{"hidden_size": 512, "num_attention_heads": 8, "head_dim": 64, "intermediate_size": 2048, "vocab_size": 8192, "norm": "layernorm", "norm_place": "pre", "norm_eps": 1e-05, "attn_scale": 0.125, "bias": "all", "tie_word_embeddings": true, "schedule": "wsd", "decay_fraction": 0.56, "max_steps": 13730}
Each number is 128 + 24 x the weight over the matrix's rms, rounded and kept within 0 to 255. Layers, rows and columns count from 0. Numbers have three digits each.

# up: layer 3 MLP up, 2048x512, rms 0.0356, rows 456-502, columns 0-63
# down: layer 3 MLP down (transposed), 2048x512, rms 0.0335, rows 456-501, columns 0-63
up456:150133125114123132146110145146177095120118128131137122206134129114124146094138124132132134097100123125149169175110101123132147110143125118126130156157106130159135151125166134149124113098103136
down456:115161138117129172090150140167112139135110136155126129072104157136155145147143128126117128108162175123093075135126112156161143114123132127131092115104151121125159142132103103065133152138126147
up457:123111098142124144119158114118172130130126129091194152134118096143158092116141119141144115162177131119151125144105083157147084138089116170129149125094123130143143146075140121133114144120149106
down457:138140122120132147126160085123107121127109120127085152106100089156083117145122111160147141137127177151103119140152115080150157135121153125107123127150103123136117160094177154148157158166126116
up458:122134117151137135101144102082136186179112168119145134113102152110109093113145101100140105174114123100140138120130137106100106141134152131149098091167111138112155114118148095132112122121130139
down458:155120136130158119106074173107149122112151148110061102111142138158114076107117096120114102144140176098178078102186125105151145141148127121119130113143133119123155133093110188144132120140148085
up459:122117127159120148151118078140183155170099138101121109147132152147135113121170109138109135161091129137145111149107133095122113147150075081194131152096153158158158145116168117115115142102145138
down459:115120127118106167131133108131142144120073161123154146148145162120157130126121121159109153124169114152129124147114144156119128165088184147153123104122136119172133126143118174082041145083143127
up460:100123144118159152127128125125100150140128143110108137128100109105134135145115152075140160120102147137155142159150111178150160133085060124132133112136132143144136111093130169167121110155101121
down460:151158110099131174188185144099123122094146144142093105128091102126110094120158180068126143127084103166174122126116138087105122137135139093168142086162086152105094145121138111153130118143144114
up461:108115151134141153138108157175119134078099132145119109169127131128100175114146164117106110081133107150108141155146134090125174114135120141173100166135145121130124134106116136096094165159082159
down461:121116202098143135095087116138198139157126144108109131127138161107120098123110072138133125127139106144109099101129133135103107152125128121110150068165150126149148146096109167150102110132138132
up462:139113158082132147107114152135161127136139143119144130138079199157134147137116137176138145171140117108143135116127122134117080144107135137140092120150148132108113126136137167119092118122181133
down462:141095089138142150168149137171125102106145119192152103089142131137114107122147142096107150114120116142152148111139153126162121135147125113146129126190122141135113146119123150163116108140095110
up463:160094083136124135157158101136140142091110129092188105120097130138154139083181079141072079185106123119106152149142134115117123129101149100111126077163144148131134141113143088124070145143099149
down463:111172086136121178107122100125136070120158144148087150112171118128142132145135146155186113167129144105033112096159105094139182118088091090101148110122128171122092166106125188111124127129102089
up464:157131092130189150155118092102107092118072165155145141151101097154147132131148153102116154100136136160126154137090138152158108130089120096100116127139080139127128110094123147159140145122140126
down464:144122143155117132095126119122143087144109119112138109105140119122183146111110134134112139150120163103103184106164109112161130109102145101124158151133093142136086077113145161194142139114098101
up465:175141160143134139109119162127211118138119115124154128143148122133096172113136093151116130143113082126126114116092111166162141131098151164141131116139131128141178080127128171131118149100132114
down465:167121092104136120124151092153112147138121138139116053079140164118116091117131102133131132131150148096117133122153172106091165115132157119116124143105094177145145134130183111128135134156121137
up466:159156113087128130152119143120120127149104130144093132162147137141124142111134129084152137102123147137125114150118117158126139142163130119134103104083143149143154121124125121130109150189163071
down466:121151115144151133081092150128156123138106134105147122116107137165133123082164143133139144128119133123116090093138145096152140125109140157095106134114136114149128126125147154154133114155121168
up467:091143168184139138130183126100136121096087146140148116132165185130173150161092142164145153112122121122161159104151099123107177125127124095125145111148099139102140134126149146130122137130120120
down467:147134108130130083150138126138131133132179112141137138098142110134123100112122156108120117116133133150111124106132127064138101125164127155115151132131136155152112117121155160137144114115171120
up468:108154129125163133173118071091129200147064160102163159091095124134130105125143168091117127107117135140136126101118149164084136144115068137136174125135143141119133126175151142143097146127148140
down468:091099120154146179129132116146083113145111112101100137117161119104142118116123178140098123109126148102156093156146098107105102148104140150118184130100143123118156133105132146142128099106145162
up469:147131109127164141114123129119096095131145144150126116131129102138132099140112121143145167126103142132136101123101130140182089127101117135129130133096136176154128114136139128129142125134176120
down469:083092126099155152136150148116152147142122153087143148152125120119108122118114124132084150104153132110146164125148110110114172170161121144141106124149134107135154139133160112113138130120099156
up470:136134115138077142158137145115124130156107159077116120120126079130117092119158149086160135151187127131111133148122104144126140155137124143113140118118088146119102099115127097175131135137125156
down470:148160115099140148088105128134125106112105117153126137123146115109153148144121117082127152123135132150127151120146116112159132157129121157108116139129136123150120161168141097143128115122103153
up471:110107144100118160141116125137165110121121127114120131186145117112111128124094147115131109107121097152149144132123117131096134132129166129121103142150109078139147114108126114103123148122127173
down471:123157119132134062134170135121106136147133119131141089109103164136154117105144124114110128142152155136118129131136143127166124117121092119153160124112138155126110154134123148139131125130138093
up472:099102128129146140134086095177152142112123134116127145073146127119087157084132114113111136160170155153102121151108128170142130082134140149084118103162104115147118157148138150150087187147130117
down472:135076165134116177138120144154141119079135107120162150160126082100115145144117135133109130118171128122110124116134128110104104123088098132116147119090125076086119112114161093068072179147145110
up473:150105091082078136089130116149129129101147124116081048086144112115154106126155115179103176157149093132115163117139176159140090115085171115159083103080104105160114153094143148192128096165136163
down473:069129185112121144084138071171139130129117099082101157142126145118149129175125101100118117097123118161132156118135126122097148142131106129135135113128119142025184150138091152141134161093082148
up474:120111114116159137118121113156127174135080159163143135146083115145133121113106151119138137127116095125158093153142166138107113126108088091151153152155134139124146135095124114138122107200132116
down474:145124161148156158139089119120148094140131110140113099172167150118090160137082092173111101158128131142141113108120127134154149149116148140141097151149155148104114103146144149094140097096100124
up475:140109116125132157120155121143139081138147128127151090140112127144112088111136147167151118153116084180164111139116139158147087156099146172122121122129129138154136139139162153129121103109135161
down475:167134111160154156135153146133174114155127145089131126168137138109157131090096118142111088143138122127149128170130131154105106127110161139085155116146133142149165106115142102063129104142117128
up476:122135133123129132165119104080152086083091094078172154116154116158093097081131131084120129148134124163088141178169141113117113137138155133119173112152143125090133144096167117168107124138145121
down476:089132076132142138139103162127136122143133180143122139154116125127117111112166090090112079161109199179146078115133140118116138128191158120113125146116172090088155101107155160118172099132122150
up477:143148110101131146109105130102161113119117110145141138121112152157153161092096132154058148157144108135108143117135125125104130129093125114132141167142098142146122159134176135135131126128175158
down477:132154128155128152142117122174129134128128119134108103137148147116141116118163106127121121145132124132139110091187139159157115140123122130113188124125125149116125112122114178110155123115106102
up478:101121131091139125071112103140126125159153130108134118132135155156144111080198115123107163135170143147118100079148172159100091063133076126125123105118095131118167108127163110120171167133154096
down478:098123130118165143145093085106160146191126166131104103087109107145142112126152135126113163166140153113091152110113160149136112124133111133126069177100080139133137069125133151116098127145154109
up479:147148101149184130165089166123159142121154095137121104095123169110134171142141156119139140173150119139105157161127156120151132096082108157164106113107127134147132166158152121131087178122115093
down479:148144119125107114144142133173126139171155125160106101143133131097150108097138120119142152120139119130115110117132157116135131119142146115108128090129136186141118083128146157130167131142179116
up480:153118143127151150142095106156111160162122138133111118165130090130118127113140101087079145134134151117089122132144105113144139091115096161175123110147106134137149153117081116109135136178126127
down480:111109159131091142173166114138118131162169132119114162100142116152116097082156123174126150098089152134132134161088089166151117159138064148116117109101107152158169131123096107188121100098103145
up481:163113099115157152119103096117147141135116158113128133091114152148173133107116153111126156165151135156133105169155073135142095133074120109126120109128086094084150142145147121154083162103099082
down481:108121095160110144094124132125159125098120151094144096112141154110100155103134085118089140129111117132151103119068123083105130121144116105105094170105127107100154157122147115108150098134146150
up482:135109112080125126127135118091097149132144151136151135154070127168167125089118104109087100104140144139130127140157107113170119094094123100117072127131125135153141098114150121099122143112128058
down482:131133114125095057106116117110146178149127139164117126109143133163148130116143123143158117090132104102136121116147141150134105118167117119116127147085168096132147123134156099100069125174104134
up483:140121106130133143159079153115142122161122109118129103134116173108185150095122108097127157186127141147098159103129131134136115099134136173147135135126129117119122151108193128116123113140127155
down483:126122127131135100065110121151130153129093102089132118140120113131128064155120125107113126153105075110126174136134119170143126089175133098198188131109098152124148165124144173114160154111120110
up484:089116130137174139113151111127134107125145136158136156139108155143157132097122101144140141149135150147118160124097142099125109148109116077136123117160091135096169113119126140116136139156129135
down484:181119123100141119146152142151117141144100092098104129113102143147088166134143145092117200166142131169116116122111126139098128070114132160125131114187116126167123135161143156126120143152133095
up485:148132048100112137189121142083166114133148087147163130137131131180167151118101177110143152117145147152125140119101149164134157094111105099130111151080128162133115120132169100169115117123168108
down485:110119150136155173122161150125161138166146116145135140122097123079123164168105126125179116122118138105090120118105153149157139130142212120150144122129111147114157108164110116119129151135090160
up486:122103115105156139080103121093180145104114158155125128178122113156116165096099115128115191146152145117138089112169157206122143151077114125115141137107093123104130135123128127110108143137143124
down486:075154146089125111137118122083142082160141130136116158148094157134176143113139115158112120108130124149140134132124106138125133125106110135127168140094100100113165133120142139185144153097106124
up487:138123163126095134124147154121149074117114122156127128135129105126121101121136144128105135136165104087137151147132130136122134109128132101136129146107132102107149129093163068137119110134121174
down487:153120116147159133115125130142136167135145122102126152133102119172107130148114127144102129120113171146147142124088119109124149146138103120117122147139125092177116143124110142142121121125099130
up488:173066078118162150139168141117120159122103126160143124103169146149159130095151075136146105152106121119108111107133124151170132157103157102155109124130114161140136135148109154147122151109121121
down488:093151152132145120094150125070152158166060122142179131142127152113113123095107106112155109097111133116135105092142152114092162169144163096069143075149117109137112135146140156144160090103168189
up489:099168134132127154133131128158169147126122112112116159154112139136105134098102140127147120124139132108144127123108189100106106079131114142137110143102113112132117094110133151136133105103139120
down489:111076124123126104129115132120144119126139116149133089152131124137131130158145100102117141121152157114110134131157127138134136138176118107088146103113168138110140106139135139120128125124091075
up490:093120110147131130135144127140145165164104154125156143099139134150134091136140102129138097137140160106137116111135112149117123123123145111171136085150128144111134128106118182138094132150141109
down490:136118111116108115133139146166163161145086152123155126170156117124142104128120104123173129093175155103147118181088101100117117135142132103156168156145138114151154178126159131081086097148163104
up491:163120150069139144153149091105081150070115138127145134140132071126126166111132145110117120110108144104075150144103117159172125140108162151149152132115129127123137112129155129114111171155167111
down491:090154132140138173108130146129104104172168116106140166138132131132107187119092094104135150150123108118095145135159111148126100101141136111105076168129137098123146146097108079123089134144131137
up492:116161110127160147142118110109089116156131151078144089111126100103131146120122108121151136190142181118130172114132140116142125102128140105131134121092117167138145142130133132173101147130105145
down492:146128103143128125170145129115119135118142158137164149147137075127080118140115142117134133137143124134125147146142134135084147153135131155145137104133139142121147148146140102111113126121148110
up493:101141105139136160121115099118109143121103122184154150152135113141147087163120092088136137134140138170190152096123107133149135081108150176121099123084155151108113072142127143124119151133131129
down493:140119112159113155147167118137172106148091120155137154119104119162151127145122154106153110137125146140134138132113116158102132094156155145121117134165112097133129100108121098141132113152119119
up494:090123135115168128113134128132146134126136156100186111104092122189135148119094130102089107154128176167120126135179120085150159094104092132108128115114104179135129146138138140160119150127143120
down494:184144104145157096157091140111141079144044150111151113179127121137099132140142085121101148118131128162089103126123089132097176116161163162156119113123140129142155150132135109097112122126092133
up495:098146110123103160165100094089132065076156155150143170137159154120112056150116056124141110154157106150123141155155122115091137133145139106109141110131120125144121106158099174139154161114123132
down495:110118124099119132115099139146110146132090095148111158133147156152146124102139143129097112119110115149150138135116117191124154176125100089133085138102111121108205163152103161118127137117092172
up496:147113112136133134122120143139111149142136124110119123130123093156161123130137137113134124153137142137149145118134122137151119160093129142153122139153107164107139106130141108147112118127138102
down496:115083143128110168129113167168124114144153151095117154139168157131113138136146124114145126125094078136136119161120122126073157101124127150137174107132137129139161121124131131107141146107133137
up497:134119122148119145098135144156159077153119114102131138162128117118148132100153093084087161099151156096119128140138119119110127101144124150126145130146131127162163100118144092147120112119118121
down497:131146115150141147128137125147124114107111148156156125129149138127127125126113164118157102165124114163159118081138098124161113112143114138136124108121143126183139145103117133108098182140117108
up498:115159095123180141135124143121171147151124120100132103123094081129159070139165161128155088137155132145155162165084106142157073152140086127177102133118164137146120108122120114151109138170138093
down498:102131152111103154151136164139166131130139124085141135129079106115133165090137155130139136148138127129142172110117088110110143106160150132130141155105124132087137171116138149135109162157130132
up499:156130164161136165140094129139132118120116093179164150168141114127153060132109114124132170133147174134120133152103157084143125094140120115195128125136119128118156154156154115133125134112177103
down499:103128186114118163096159121113148128134114142149103115164105121140075141103157099114092117114113136170132126097124144109126096101143127101148146166123090118127127104109086097147164112097161164
up500:128114081194153143103113150135176100120091148110152110108141146177118113111102101146119122125163133166157138118133145171150139136098094162110103111125145147107132127106116172161101123144128100
down500:122157147139138110205094141143095138113143142128135123149137125121104170147100104154141172132122135153113179112130154145119100105133126122138150130093115153147129141120160107146147126106148113
up501:146116137121120120166125118117134108100116134114127119116134122135142110106100125130149108150155123115117137135105139158132093121100115099117124148132169168125150143111143143134151121185116153
down501:114111159086147136118113093150110106110126113139144133114135119121105122137139136141117111110094107113137152130146154165073135149127112137120120116145113127115111107093122115131115150096123139
up502:114199138177165158139115121107142127124117115124132123174152175119119162109154128144125169129156143129137135163150129131113126085141104123125113112119149135096128102126138124143111171135110159